config.yaml
num_hidden_layers: 11
hidden_act: "silu"
norm: "layernorm"
init_std_down: 0.0
optimizer: "adamw"
final_lr_fraction: 0.1
Each number is 500 + 25 x the weight over its row's rms, rounded and kept within 0 to 999. Layers, rows and columns count from 0. Numbers have three digits each. The size before them is the row's rms in percent of the matrix's.

# layer 5 MLP up, 1536x384, rms 0.0566, rows 752-824, columns 288-383
117:510503464442527497523527474501508529493507502521501474509488493535480481475513503494507491529534487513495537509493487505488486457510511559471483504510519497466520498521500508527492516524499512485514515464507446536517511483504470526500495522489510478512462506521480535468535510502498505512
091:446491449480456529470447518504492497546548480509497503493546542484506527521514494494495492506513484504489528490526472513490500488520461506489477509466491523516486511488499526522488495512500482487543537457518462481516519512480463487485517497497484494523463514502512495480490461515509482494
110:522511521493478500498476557492467457483467467489556462486518503470472508476446497490496552509453497491498504505479530463509485506494503496475508503520491501472458497518493442514500521513486515492493491526509497479512497472493474472488520470509476489499457497496481489511469527483510487510
082:487480485478536469531502526502493510486520484552542500527516471496495464523474501485501496498525528518526506526491474461456535464508471519480513503534501501514469500498503473525488526487471519527459456519550459493456477494521511561481472527488494506479509502509526459523494534505523486462
092:489530561524448474523481492519485493467509514535464480480490535479467503510477500493491523508512464489446547498516498466521529452481543506521474499531527517534507502516493504549499513528520466512478517472509527518538509502517506500483491497523482507458532443503519482498471513466531475488
086:498533494514463459508581524483460499531491484526521476498517569510471486476501481548501484490461455505521461465475510509471480520508540552529494518516470514506506496482491523530505466490500526499528540500497484500543512486515519483515480510493484540478531477493493452535497502485515514489
111:477513488436493463470474511520505477508483496533507517480480524505472506461484488502518497433514485512501527506501467464527525532517498523469485521502471511462494482494482501475490507534514487502534532472526469511508494464535510520464504470491509526516507459512494498492518508508539521541
082:455464492538465472500495478490509479485520454473485450490521507519529516513511457529506487500531473501487488512504499523510527475515493557518516501488495505541485526513505509501517464474488548527542486516523512516477501490544499488516486505515484478459473437482546486476536499483473484545
079:529477459516496526504525499506510476495533519530519528528450527468482439528501516476482530501488506505474505507520517483514501500509501509498470523505516477500475481538499481480504531486505470518550496430505495494532499536503480506532484516478460512476529489448496452528499517508504503538
105:504525506459499461509542504496492528524527489531458510518498480475513544510499522527542466465490478464486485536481491488529494472497485456504495511506490559474495535511480482515520525487477519495502526482460497480464491532527499537549497520506515496540499535527494495511527535530481462497
123:480496535497483540478500497484475500466501523516451497493507501483530460508496511461505531477502469505485487537461470487491434463512508516526530492462492527517501491528502513490518491511489439497477514493461483504548485432483456448495498486495510511498498483522510486478481487525507512477
126:501540500475473513503512491483491492522486480510491502558488511499460505552459532496443500485531498494469480483506507510488500530499534479568448551491480485503530487508502489476492498515511523506487528489516493483523482545431493467490516496480497524530519555490480488509512480494513502472
102:495479506522536494476502539512501480506462478527487473512487427474502455519517492525512462539513462519507490501481532462516486506493506525531486488512516491484506469471475480502540499459483512459483495510450492479474475478536513513478505484510511494494458505465547508526487489474545460515
084:482488478471499490522547515479523516514491452509464465550486459523449466508505505490529524487496542525498512474530489486508505540499462464495477546513460542512499494519507504443498497463514431500507501496505524490508509481489513509514511526478503535485482484496497476485491461516488516485
120:528449478514477505496471501494527512519506494491439508501499463510519509538529449463516545505479501526478500505484495508498474487471526507524547495539486488489467494459488532511535496509530485504539512486453516510487519518528494486487490476516498479528467502507508469467451502496514534522
088:553524521496538518467501516471499478512512478487567494522485500459498481506450494455470488483453478463495517496473524521475533481529496532484534532519478479486479492459504491517496499495487538478480475449474501513463500480487481487535488525527514495564498493494530461484519470501510486484
116:499524523476534517501507504486476505465479485498496491488491480497549531532512524512512476495493481441511502489492460491475543464501549514527505480494521503500504460485492480533514551482515500497516508497512525521505484513490519532450525525511535523494476481466512497492450557495455524454
108:473484514497499512461478512547519469492483499513472514510452544535501491552482486487517526496488473491486518536524466500454511481487490495500493487544458483442489520517500474529504507502523525495488499518469507469515477489502477538502544564557524486525489538513500482547484526492556504507
110:525513511519496493521492465514474513500520521496537444520486547505439497514499485479513505525479490488478506514453457466536490508494495485519528532502517494481487474473500451469516477472489444495493500500490447488542470555482519519529504491529496531537508501527477531506481554464545525488
095:522512516534489521542527523485464513469512545506424491507493467467451513538485489477525495522532512534527522494506523523493468503512489529542472492460479529520504474511503493504513482514482476471463529462486532519523531502505498508498469508480467510489464522504540490503506499525486477450
109:567516469497530509481513559488463512524481499475490525534456500508523491526537530456549483477505482508503486499481490483520545501489479482481494512487507495531503532486453481519515509516504490482494461491481469481504527504541545478496500492522483516521501479473520476472468513483520564533
084:482498538455510552517511513522468503459509524465481499486489492494515502493518512486503499520517486492501472531533529469518456488498513486496460518521545472515518474502493495479494517487541495490509463506508491482509520491515456519522477458508485518464452522468500457496510469503514500512
085:480501516483500496491464512478527504457543454500470456514527455502482455530495480483463506487452499534523464518445483507467446497514532540493489508525493512479513538469495482534494532454483482490485507462514491486461496519514461466523489527487494519524526476514527509498464539440535499500
104:494524486460507522510557492561517483472484502457493508506521479529491506527506468475501519478488500557535468480560469445493485521492512505502490537502487488497517513506505453487502497491542466492518487491493484537484495499490466505494511532552488510488499520486520509524459469513524475588
109:504510532538488512468493491481532468529510502501497519477547496480517521501469451495485519478461514547512491517457487500495463513484484537490474460490480493491527507505492515543499522473500528501503457510510487508497485486499503495503511506499453515485514537480487484495487449453480552492
114:472468475505537532486481540531538535479513524506535455488495566483501508477507488511473475482488508551488494551492519460507483530493513546539475498506527502537491469495512499514502513499522491466488493492505498469473475437486532519475483504550483525514478498439445508491477548472493489477
106:516491499530525507460447499482503484508492467463514459553512475480461506480500494477550501503501500544491491517504501465507480522520542480472491537505530534497500512492497489510569523478541448480524527440474458491485487514514514475461494507489459503559455539504482499504511502510489534473
102:490489509526488504503461496524526525493478461531485506521492505487505543498541477430446501509502529532497513533540474498493512434521474496535470466485536501526546528526497525479528507532506479511487506501515500438548492438497507523520529490518450522474471501430493490524486492524514483481
097:492504524491497525480503495494505473479526487459523508562507474491462522497481517542502545445499500532474487466472502511508484519510496519510453481529466512540492494492503521482506482543512497487492497518487500557543515482477493508514512520477502507431444482481427515493543487552523490545
103:509522528466488473503512517483492531485500479476481481468486486456465500519488464536504485501481512502499524518532472507469494449495481517535501529494514522508533497473508497539496534444509526494515518493496547515495479491518496536512486558526451513482485521491499471447496495496516505491
105:485493496519506492498476506508528471505511555501510492510487524482502500508471454447448522453481513498453520536525493461468498524505512494510507497518525485470517502537496496510496520491504503488465504510490476472530484477502513500526548490468497487496511521511510486484490483478536507460
121:464549468519482470481517492540527482492514518504554499492526480526513504546498504495482502473530450538494517533522512477510538475541485476516477502471466554497483552527490489529513507530463499446452491475438459523467546518503460478516505496492521479510483501497468486471517515535490463526
110:507481446490507491477434536514507500554524509498485510528432498518467510515495492486495520458475513487469502535514492497471481487527474537457502528417467502497525510490483509512529501531489504475477508479496503520488522506496502485529499520513508494470450557501493476501501491514479511539
116:536487503486494484493509510541522500511521486462548504519510463495437479523493501523515553527470493522514486485517494501512491430532489491482497458500519485464505517493507483502514505505483488477497436517506502517485540517503459527486471507490534494503501521528509466498519485477546528493
114:486517429510482484516505522478523486470491506528452472542488502508538502485499512487453531492553475559525523485507541488456496529490525515549493482485512529486514450542513498506499516504482519448449507441432488515512482491504518517500510507504480496485509507499520491494520463503486501468
114:556488485496476446472467504484490470494490501491498511486478541471507470487457498505534509474484510532511521564464512478514469533511508511507539502509498528536454533477506475485502524534513494487500516506511483512535460520546515505503503525552511524580501461475496507453489501506514499521
115:479436503470499483464534532521484525519498457502541465512503478472483475511525487531517491495501495482436517497490493500501509494524500511492503506508528493467437517463459482521564510494513526462502485480512497540516540534523495502508526483499513509503460506515532575534513479466522507470
102:526433485491526502501468494483501511490525477482516496482538526469480466531540480465479473543505448515468500504515521494557489528510494471486492474472510526535511462499500483496500498544497475473526475484495440504473490512492468523502487524462500508534480481501522499517478493520529493554
107:487484514492469476448486508532507528480563483490507482514519459478467557469500511472503522451438492529483465501491484496485517510495501504512507490512477506489481502561507529500495540462506504500472536556456504518482526492472496559512511522501475476510488534518513467523528550510496508510
088:498493463500481478463495517495510484469527498522478496471474504507507526489504483484518484463493501461483505510482453508508498491504490508483511537495538523499494468527506511549513497547463526492511477500508476472502522459529454504481502515454485489514491513522518490474483515463539482497
122:504470517517490490467507498534495493523491514467470522532496519496496526523495491499549509549510526505529529526454480513486450478488518476491541502545530459447498485531495529540535503542521478513484529500481508490498468512524481530518490476523470496472524511522516438525499482471470512520
097:511503509455460474547530502536493521468531491494483531473498460491495497514509535476473551468546471512519491485514485469485514449480525545529494516479514475552514519535505486544502513454473505498551500487502506493525506444486499523462506536532496466448496504512471475470468504495522501500
108:500476470480507533484502537485503512482502503546512458512470504498524532486479507484475537461510496525484499512478545486495516490525476519481474513545540520492527437534511494526510524492495500478446519514519486526487491488521474509547519492549473501464436491522507471492493489463517514471
115:497497493541531494489570548493514506438488521519526487519481492472509488476470489510481483483459534546522468513477515474479489466520492508503464531433490534470487485497497494550503536526495537471440470508468496532545489470521478487510534504529496489464533487450459456471454491488535492507
119:530513469448488468496534476531465481485503497477482511508476510528525482493524477499513522438516446504512509488565458479558441479503528520473478498493492513478525511484507486511510542469507470484510523497498490483463523496500509461461472506506517470501534475521547533487495499512478514507
101:499510512461484476493486500503469504543471424511509461510486506518457490510520513474530452501521523513450460512517493501538494490479519485494474511539522515487471521491488443512517528508487442494515520516470502468474504540494498512465489485501489485527509488530492518487517487508524510527
084:509501468498469484474524483567455514524517533541471497489528524490504521452483505483502469501502531504539474563480533465482484470534498503508466477511507483504493542545496501507492500522482493514492516479504484492500506502495498454526474540478509496487464476529470556506455498485493496532
091:499503491495495473521532498472488517500494552519499523519499485498516513493498470525462545483500520520493483509525485473459513515525506522503487485478519547534505496487488460493523478506505509498552482487532517521529516486507478482497531514521482484520568445449489489515517505456523489534
100:462469472476490496484516502465544537492528524498469482488533496482468506553511511492491524524465516465502524534466488548531475493493526510500507521524510521479487493513494473550496506491519471499532444458480482575517524526513450480487514497510491490466481461494494525522487555495492499530
107:503514480447450550505471498484498508513529506514487531514494492481463493519539486531490493519494536505542533485503476509517490468522549527547453513534455465506522523501518512521526506472493495519506480474507536499485510511485465481492442506493502504518455508536514455461482474479526518488
081:526437481520490447477497493505472491504521521478504541499473508484516531512495488495489474494522494459522525508503541479455504529512473486491505501520511518503508516525513500474487515518492566499485480524460497455503510518494502548522503490544510541456458506489491465557518502477479512510
118:512536531516478453481560538503510484469470499507508530537496479540497496489465474481476468485515507552465473465478518492495474512511491551527487493543482536549468470486494474544529493495502479495487502482500527464508457430481477569509480463525513508491477499508515489521489517473504502500
093:475506535496464518503506540495549527509501489501497485525512511468461505566532499489480503510527448544481489510465526482513521538485479507498463544537500522475462503510493497464504523509526470482486453507471491537527497467492507500480511529531511536505475485496483479505493498557495481513
099:495492507509501503531543506553485513483547497498519554451515530480491496508478492513474552508512525450480488509491479516529495449523522535509509522500521472535521516496490526506530485472532485542520506507499490526524502479486484509497509563527506505499495478491524477504506476474491524510
104:477510538460496508480520511477491473484483540474471488510480488525495521499511514526490507467469473495454480506507565492520496501483535504514492492491491504510532500485502399504523511467535478508557503486502479497489516492516466505480505541505495488502509507556525499549492472528551531482
123:482488490460501483443495470500467522498524500481494498456515470502503495494514433420485479426517471507496541503528530497460507491497500517502472512462526543498526479525502508469497497498499446515479499454522490512499508498525491475509502500489519467481463482509493541489490484492491523531
104:495492506479522477485481517453505494537498504530504494490535418498518527506462476450509523459488456559522450471544531480507505447503459515478519514466491540511523478500490525486508508478500518458482504539471472518512527529539465477472485506535491499530527490518522505466498461535484510488
073:510475522472470538487488503471508496489473497545477500470546474494500524518495465502501478488457503473546510491482485544515522481529497500496477511479495470520550490522511494532509531492528546468525517554487530500512519476528492447478495453521475460542497507501535470516453489501510506470
070:462517546528516540529506489482506478461532473485503512506482495482499530526488540460515497491530518461528542538482458476486485476500501466454465498500526506522492525519494497471503488494534491507490486534498478489511506486490460468486517496510522506507479491527513558506504539489534525483
129:471465495498482491474501501493537495478495476520494481498476450514503511507469497480487487445471504501499534515516533495485509472510473481507537510500517511534472493531495510459500530533496502491470512479505526465500514483442535465500485496501516495466566489506486553475488484499474484526
094:485494509497508445509495569482533504523533475493516540512501487509521496531472478532519478505495469500499514498474443530470418528498509535494527535501494545509525498500496560517497499551493534472500440512523483492529465528492449507539477488555486498482476489476483514474503496477487488499
106:475562533497521533481481542479494514502494496517486466525484451444509512481493471501517484525510449466465522476502469536485510499515495503493493488513520504533523497455476443537493528477519511496479525495538481488442523526462472517511510498479510470502503493493513497522484494456485487432
119:528531457481490471511504522476510501447472526492462461510448495513496495474447494455497537473524549477486507538538521456492525512522513521511524534506570479479547495505499489492533507554500452507510515477503506465481464477491498540515465516489520474561509485536506511441540493495494539473
106:488493476518516504519502534496529422485510502523537507524490513457497524524486510521507524507463498514522520505497508530461529471438505516507470507504496458503518531492510496486499512493517501484504502530509511546519517502477530531497535473514486497474453477458516488519475476505513527468
092:537552503529489484513499480458479522526530513480454508539498530486493536513521500492523529494465470516531478485501493465471468494511531469499502519457501511523504490524506534509508525510492496486521519445465499511485489499485499564532473479516512513501518495475492484494506504542437539506
073:522513454515485518518483451530463482505511499501496524530498541478483505499516475499496486540503525514522517550510528466549521490508473498516522471516509468539542505491497509485504518516513493496519509545466488516523524514517475489493511500493518505476477507508459477498475479511471494525
095:521499516505478484504451508498495476529533483480495528537480517460520534515470502459487479491469473519481493487484472464510485529502498532540510496509508468472524525464491505469500504530513517501512516490455440506548486511451449520473480485520507484497459527526485489450501496480518517511
087:521492493459512490498465517498497487526485463509495508475489492501471495528487479521510478521510492465477532524522524512545524491492478509471505526524518492472502523449515481531503500504501464521522487476518467496511534484485461521482488506483502508530467442522506537486470540462483527499
107:504522487471477523488475492473504510510507460556496477494504495503489497486493457533531508479540476495500486557481507495518470521482506545514453524496488511515475440505494507520487509506514526488539498480536530474472477481465479461468504501513458549505513501523518491460486519448491517485
113:517529474499462493486501491510507516508493486545518501570485507495458513520499484449501513469503522498524480466516474466504532526524505520515447477538504498483495482470493480518508513474474521493535509507494524504495461495506485478573512557492488567518451481518546447529484544530498497490
121:497482503475473500466519524465500483513475480478502506500519530498489472501498505478491513470483530504500534502562515500486462479460515469454482499478492479493479519529492538508494508483518482502503485525508493505511507467515508496487525487479506482478486517460523478496517488481516493487
075:486502500527501483528514515486481479510568522529484465494510498531521484497474494519514503524496504528462464518495460498504522486495490497485486507470472534516510505516497464513510498495475460519457460512515476518495451485464494486508517490478469462481499524471494566504472494471495534485
097:503507519496431468503490497506477486517525507512504468546449533442508516496478510498466518461514444523455510546521452478496451483478497529534503469442517508520488485475516490495508464496504481487527547483518495510523487470498486524512481506547535484518486503500485458469496511498531482488
# layer 5 MLP down (transposed), 1536x384, rms 0.044, rows 752-823, columns 288-383
117:485506498528468494477482521509483483517494462467486498520539502496519503494460522434517517467526491472494493470491525537530544538492501486532489525491487511504477473472493475519513494495496505529470498510490507488455514493478490497501511497499487515453543516511488482512466457498508500479
088:523485537521530462520520484495495537460485506491492493538470486518514477490491479501511495479511497474498493494484563526531492510519514505487527501502501501488504484534492504494504496489516508508447476553487515511466506493537513515541502498515515495489511493514488497531497515483488536517
102:493483471478509509491535492508522498510519504513505486524467509494510494566496490530501502509523494492525518513479461486518511486456526469465445516496515486522556479471489524516501473487542484531506512501455505517491507545516513527477523499488501505482535492473506560495549447514506511495
075:506497511510457546457513470514507475510454507465454506474488535481462537487515481497491484489472493502477500497484524518514457524473521517504473485473482485458546512510445529523518501487535494450534543504464519514544515491477484478511520452545505469487486490494478523475487483493502521529
080:504472447467526473485508498468509490501486492490541505491528471528522510473512500499505479490496517514550465548484510524469487568487456510466527523467452462454482501515465513443511493491490521507511499501463486486453486528482507512511499495457517475526480547505493545527523465504477511489
078:499462498490528507484446495523550501436509512479512533517505442488527522505494514469481504536523523495490531558511480474520500492497471485473500484497514467496507493533519455488480515505512488479471474487513515493480465512496518500494529495524526479523444551504441520455513508503475454519
106:499464507517485550533525490477467511530464488491506524554515496457522526509517484502486524556485490511518464502546527521467489472460524495516495501517512487540501539570445490532506508462480535502468496555440505479522520525494514503530511516508503525480535498481505477517473471495470508449
073:495514507460518502475502513506505506519507551520504573513500516492484509493499521468474531486495534487504517494495529499468462551481518453491476480487517495473513459484494491493489522526523491483456524495489464478527509536478471514502499506510524542534505562495478497529469497518538488471
072:483513551490492479478487496495483517480438486443527478462526486509488555468490489526542501518509486477509518488487447494477500494511485475488508476503488500497535516450483510511527468541532519485463502571505515520492514470479534478471524495527517491507467518541493514485485500501482500490
110:511488517548498541510490506507537503474471510479527492465493522526485472484513481477473525551524503563491504456508527495495535519487504513508491481515513470504529468484564508501489489515519471499506472519534507518497487439489509472466497478515461477473491481477491455519479500476531533484
118:478507497457472483528508505454517451504486483505483503500486520479501550497451496494466496462521541495487503448498519534466547550485531524514482523494494495514531489524555482521491527430490510518510492465529496517497517515487526524524514504497559495509517559493503491531497500482459500504
140:524511529531508475488505534518496486472513505469530502467499470498550453456543524494547500518497519491525533512461478492536530496515462513453549465526496504512476526475527488510498506478495466499514418499480530467483492488515495517501465476534499466476484463490524519476505524512501497503
100:519520503500448514545494500523509536512516493485528542505500554516502525475509499493467556510482543497495514516493490535486544494519510469469518500467449487528484531543524537463497473535496544534498486512552481528535523488430497490537479512487528514519531499529488494474524483519459552489
082:516516521492481524469465483502473474479534541479519531456525540504531541490529479507488457524497470497514488519463525498491501459514529536513491443496537487494526502510450489550522506557500549501490502492493489513485509505521490512503501508535499454511500501509509501507512506472504480515
115:469523546482495474449498539558473456540521456503555498532535499484530494471450482535514524465478510478473475474505490508527519484483466497495474500454477534507506499501523491445504507506512476526490470507541496503488450476533509537526525513515528498521556493462525529515515534542457498485
082:463483472487476473547524520518508513516515493525421517472484498526502528492525513507507523544541506544518459503536465478504495517466509469535477470522529517511534506523446502496548519501529486505506544554507500491561494528480515534468492486466493498447472504512468501513481504520479508511
126:517473472510463499497500479514518488500499499521490485532522485497458493449505440481473519503510532582518499485508536506492480511469485490491490540537517520466532536529509517493477478532483528517479527466490500500497521511490466467549472496486474496474535535526459471519546469465511502526
097:534501466544495496522524509464439528537518490482547520508503461482482520495514518499474478525544544539543505488514521500558500524525537482504507508469517497536505508512463566467531483505478508502518519517516479533495497501478501482513516473470462537504524471539465492452488474503470486519
108:463471518502491481472509531459516496491493515501495529500524484504550456516529498509514512485478530451504510494488550506456521486478493464490487463457508498520522525489475498523485503508519537486536504503503504502464529429543507510488486507529555469481482506488499476482504437500469506479
091:488486484424476473448464487500541490553504477503564506482510551531540493490525531504484503469490498488479473534486457471495545497515512489474513519519533490462512495521502547494460508459519509501544462503527469497512492474479476489516520529510535499487541499544468528475496472494498499530
104:445502501482490505481501489549515457497526496532490511492515470482503511503482500519497520491550483482517480525509489505477447504520511494531500462514481508517473475531544503508494504490481514503474520478497515491526471484494464515523505521460546484447504494498489472537524507513492447474
076:530491483532483474479495483501544489520491477518490492505488513479474482488519475522490513459466478479474513499475471534463550522471512497505524512488464501495513517524460511531541479517474512495475524506491498529495525503477515477462532549504512493523547453547489534503458534519496500461
077:519482511506505506509521483535468503551455491495524547471487517496536535459489508518524507514545529472499560489556536492521543512485464476511512507460486488503482482530434517448496492559510513514530493512496491493548483492493505519483494486487503475489474506509467488502518473539512529461
098:458468485552512522468459514477477488541498498487503499516523533489518538493487520490512470534493486462502539515498516512492511496526493500486533501472517490458492482491447541502551492504428511494500514499516498465527503487511521468473531485484540522547508519538481508483509530507501504481
110:515500491473514515545492487497472535481465435502494528524483508487469482492509502519518487513507501475482508503536520531505536475523523489467530511492555478497479488497485501452469511551497503499512519524489528490510505535521498503524480512533485485526465448535502499502478501501515484520
110:536508489495487494490528468508508416487494474491508523521488426542543456524489515480520508491472499500502485477509506493502530476518530534482541506482454484445496513525474513496512480491474547517529423513532498511525512529465501432524553531500528487494521520561558493490521452539474524559
111:510539509455458492525526507513493566517510503519515461479504545533514479523472513474446497480486539475481501511482514498516512486464458472467486538521479490486489485485499505520456480523544533484522500491490531523498491499516522488517548520502514510491553535466520532504534491508480511481
092:503528464500476506508520498499508502486526535486537505500474513491511475485444510574539504492510472456492482470454556491504473535482499496473526509538462490472467509485499492534499519468533514500509479487472517545491503588517465457465461556492512446534525485543510512497530495474512508500
091:517505480522515483520497504485504522494499507523469474477501521504536491486487486457496474534527522485522496530535536484469525504483490494483535559469505476482527500481534489516485510458489501518501532517473514472471477483513514495486477461538490511556536526503588502508492499497491501472
106:486465484485511511506494508501540490509492453527516488542500544546533511473469543500514484498499501499498471537450504471509502519483515526474468492485493514481486546546462512447496495553475485478493503521482477480513502487484473494483459457518526455523531520510497515541495508493489489513
098:480500491487455514525523515515510513498490490475529525479516493504490514507498518565547485534492502504550496479484531544497497503531520513469477473497477518566496474459565504491473482535499498517518509484512499510488503517513507473480480522509492530512492518492517501510531526550471479527
112:484497497502476512492488517503483504499486514499497462463497513479515487474544528509488467466488450470447488516505484530527466445578532492524510483484475542524503531517570505516477507521478502489512472494532485496505477508529429542556478480497472481486495492497521468521496509486501501459
102:467506529490456477494553487500472487477515483538484512500541508512525518513511496497499492540519459502506483504501486510507504518461505451514517488567523514533471508510538493483482488498487509501534471537488476491534467518485516505485509514466505500511540440491475506520484471462510437490
117:500534456524518479517476481459488485502501498552425491479471517482539510519515528452498447488514498458476527528467503541474514523509509483533520534499532490528528510482450525470511480517507511520523512503489494468531477496486490495522487521499494512478523476505513514511495492488456468527
122:509486514466509469464502541537505522515521502456508512503508520499457497494515503513505513484477495435478519512475481505518509470500494481468493493487525481538487540477455523517515477488522459507525469550538512475488475482544505488488479530495483513519451505483520508491481502448527560536
109:500515527532506555545533540520541496514509507514529503508479447554487501502469493480469474480497497517515530431503521541493533458506485476506447510466488520487492492481486522509525497493504512525485524505492488492447465497479492533502525460498473450464518507464516514530521507473488506488
111:546510492510497521488483508488534493493534506520504529487533527507475483509477502515484550532503517534541507515503482524477527475455517499439494546488506474513555441502411552504547493482555499509529480488507512511464493483506528484522489523495527531494510457491525504453555481501494507526
090:499538531498480474533490518501465502478485517531503541519492491518534541496494541526522518446501508471551540473500477499470494523514506489501521489518477479464487519511461527480514493457501501518498494512481529517518527522511533484554510487494545477446493490524493533453488510500469515464
115:523502494491531534523513487497486499536406477504498489504485511512524483534493476488510490548536501457495513498489498499491461512507484485514545524462527497511493469444474443500551496511476509497537504442535486486485475522516502436474530496523518501537492466502503523474493482495504488501
078:474520534499512516531501492486487524535467493488489518520513496457491496499509528497503505518521434512505485536523528495474499526481515485555501491505463486471480550481477500468513474474552484491501500485494535539540521546486522494510511494539530521462513479492517498530512493538477505491
121:508517511462460511519490510524485515480525501520492511502503490470481533478480468519489525469477449521521486497540508493495536521498486511500464487480485531499491478466496491497519501419492531489526504501529494478487511472522516478449508536497511512498481485489484545491473517560485477482
086:488471507535533504438470485452528456538472507476513470493500515488505492482498457508526478507449579485486496524494502520466491522484492457474479511526495494476502461503517501491520497506531466496477500463510501487513510518487499500512505452481506525557510528498516517514531498482460491500
097:478531483511519466485484492518532518529499506471488524493521481503464460507521512476466464509532542481519507521502503495478492504474531515487496505472496516543472541464448522490526500515469506529516459494465521503540504516489481494485452526449505502490535486467484489475501495509497500506
112:527499471469505499537436460451500493535511464512467514516499538529511528524520481438496475477567507482458508496569506493483494533467530512495510507517526463511499498471438517449506475474486502500521514476508503497471475530431460481489466508490489504531486495533530586478537496466440487505
127:519494518551498510535485527449526496517496539510512507470496528489471508497486515466479484549526538545495504493470532516481506536509476535543510485526448508494458516529472470484494452549500513526500496497467530522553431490513482532512547499529508540505488475455505495498510459490519459488
092:467492487536501512468506488483522464467515522495499542496524490497522520509495498479494539470462478496509528502513494517480504502533483499488526503495511469544525473502482572523498495469516536495455459489519509504502509486521497489532508536463525530479493518494522465502480492487481516497
073:494485542497491548526469487438493480484493493456541503515485516511472457537517470509458518509500461463447533447530463539481504520474508483490514528492488508484489456446512450484539491521538527488512448513510490514479495497529499545473518467515486526505526500491536457498534492516496501466
083:492475509514486500444471501505532511502496466495537494467518494506478507516514486485517430496485470486512502510492509488490484467467511525477520486502478449463536493550477528479495532476466514505475506507489486482508499521495504515484477469482524507475433525532538490508482492546502517490
097:543507525520520499524498483515458446483491511492507531479494480513514483486523457513500478481505481533487464495546500466442561501506498486475485479454483473510512501491447534483514502522490493509489554545529510447496515494490521520510472491479485515536489514554479457472505455529522523502
111:516474515558499466490527511489507487509491510524498447539496541525507506460501504472500555484480511515446503532503478473509490525463480511477547515484549532483485489501476500480505509552500464489502511518499463467522468503482524520479550534512491513510518500498478534516509529512500502519
075:497555526466501544525506514471553511492491493516519441533537494525453481500483497495512517513484492529470474481495443513535496470473519525464501462496484471520513519475411476522553504510495459491515542486533471566503477510497497465464508521475498464531558510528532525442496494512519466487
108:503520467504495475516439481487500514519522518502495526467522500518474507517520511490540504459508515479546582497509489482506496519502536469467512526489501483466488530484498508494510478502494516509509542505495470475504472492533537438537510542489482501475510524496548517466536501514496509508
086:508487462481550488519480456492480471478498504512511513497477483534542472446497495517480517506499550486528513478512466534493491461494545488477487431467491496506547524515521516493482473477508537526533573506523513445513519529510499531517478488479470464494488523530502513472486494453519507475
093:524473494500481524499490516500489492517471521479496468533488495511484513486521495476505479509518486535533488489479513486471522513467470455497482466485489505459467464521464463510507504529479507473495494518473510490489485516504523508522521477458473489488478517492478516515527513477532500468
106:493485460529512503526486512510508494486474457507515536494509514427504479483496486456517527539534522507517519477517421470513518503507504476527498520555533484513481522498523548532455511513465514478467526502458515491522493454460513537510502474486515493451520479455484477455488550492440466520
134:498531488524498485540501507499514449509485516471505503507471499513584491517483557536500526498489494454530512464462510548515466472499513485487533478505517500488511539509464544537541501470477480506499494549493474501459535502520515520570474482521476521521486508511522471524492500527504538496
093:487479497510506521547512498519516472470514515468523525542456553498498481518543466517508493495503478466485524521510475513469490520539510491478476530498492489503464477477494508509481501501526505525529508490508496487491485545473530530542533502478501497471465522552443502511518495474499479525
065:492504512511504472496519497529481504504526499459499506521457490500504465485510541473493518482530498505462491503510513446506462527469509517520496480529478516509447507490452490486534496518485469503489497452498469502494499522485504572512527541470554519446479488508467514472524526512488488536
062:538479455485483478459472520525484527513492541514482529502525516517468478459516417529488528519450489522456455456497553527501537513488509542537529499492468477492506465484578478515485490534499522508492520453513527501489520498509508536514506486471499520480495515473518462507476476498474479518
131:504512491509508497514497538541447496514499540491479525511524506511497541511519486522488495569530494491542485489490483501512502523492504511503503474494496508467529527479495499504507499477493500487506502512495493520508448536558483512515521496513486554508441489489510490544520503540530516506
083:511499471479495529488522446541468473476476518508502460500485516516502542468503497487508509505514508494529443502522526474516553494513488458510488473521526457493477500483531463514482510450532478519506523513484494511480525450504544463470531508436517514528524534513505484512499477504514510481
120:494464482494490492526511466489480468512481469469494523498547554524484510525487509517498507471516536514503512534504528475519491515478508520499513493516456505432499474551458558510518472522506484518496482490460495506539497514516533461495471525501484541474488522548471495446551540507525491554
118:485485514488500552493472525537493508545489493515530541490523493490499486533549485543488503551478497532496466448495498492557476500470500484437444454493465519498462533505487506492487491484498532520516465527477499518491523506504477457491549462480483493418488545443493474491468507508490498575
110:538518498532496450437497463506479585490538482491474522521493513551527489488491483452495509496539516518463496474495515514516452534542464478480499495498506545501479467489500487486471520525497491514500494480507498477478474514509469468515472521496503501528535516537441511521539546493483490539
083:462456476429488521467489524534528516507487478513554492478499480508501505482485517511456465490550522509470556523487503515514508505483473523513515480537522484492519512495434466509530473477485505510459511533573481490517500505497505444496515548498477495507493511549499508484488493475531494525
066:492479519487549498504495546489520526512511517508499485474486470535511497500491522504493523466508485494483459444496447522443468508500532514469459533479496531474462521525508500496473497496498508506476485450530510497491493474485529499498495510519474519536526497512558506496522524503536481485
084:468480490500502493507547475473487469474480535501508471477502487545487485519499503557521509504544517482518475487521554532520510478480490509469469500524492526541482457539500493498535509460496500485501493503514546477470525486545542466513535480476481489481530464467514496525475484521507483463
080:479502505519485530501527488495502493479521559497514485490512534513510505496510533444476532485494507548512500456512507479471491509500520521521516491494493500521479505512415512491506485508516526457452486484484538505497539526507538487508522509519482490471498557467486452519523440543507512495
109:470495528498526527511515516512536493492475527473529479529519505503493474495494545495473533518496513538511535455509505511507555473504489528505548526527521508505520498511452488548517512492500442516468488500472466525519517527514504517514520488487548452512510529438487490523505506536528515474
111:502449534502521489534510533541471475480524494491547507415469493508523518533509458545455542551497499496542535522470529500494476485498513451463527493494535512519527527517445505462525508550501491518496517524495501479541491524507514512467502467508482484505510521457460531474503443497478545510
136:490525481520519504525443497490520512501493541497486484504452483488496531507465531531493471523533492491534473497455539521490470525573508503528541477482502479505514485505469475513534498497485523491469516471532516484498489528472472493483448492489462548537499479525465503490517477527502542522
065:532524521451526513455478498520535503494476471484505540518505527472464510517527496477470512450488522471502553479505545518492475511522507500511501511520522466512493519473497524484494512507537516479522534467505527471512507527535504522455529518494500544517496468529516443498524490517482508513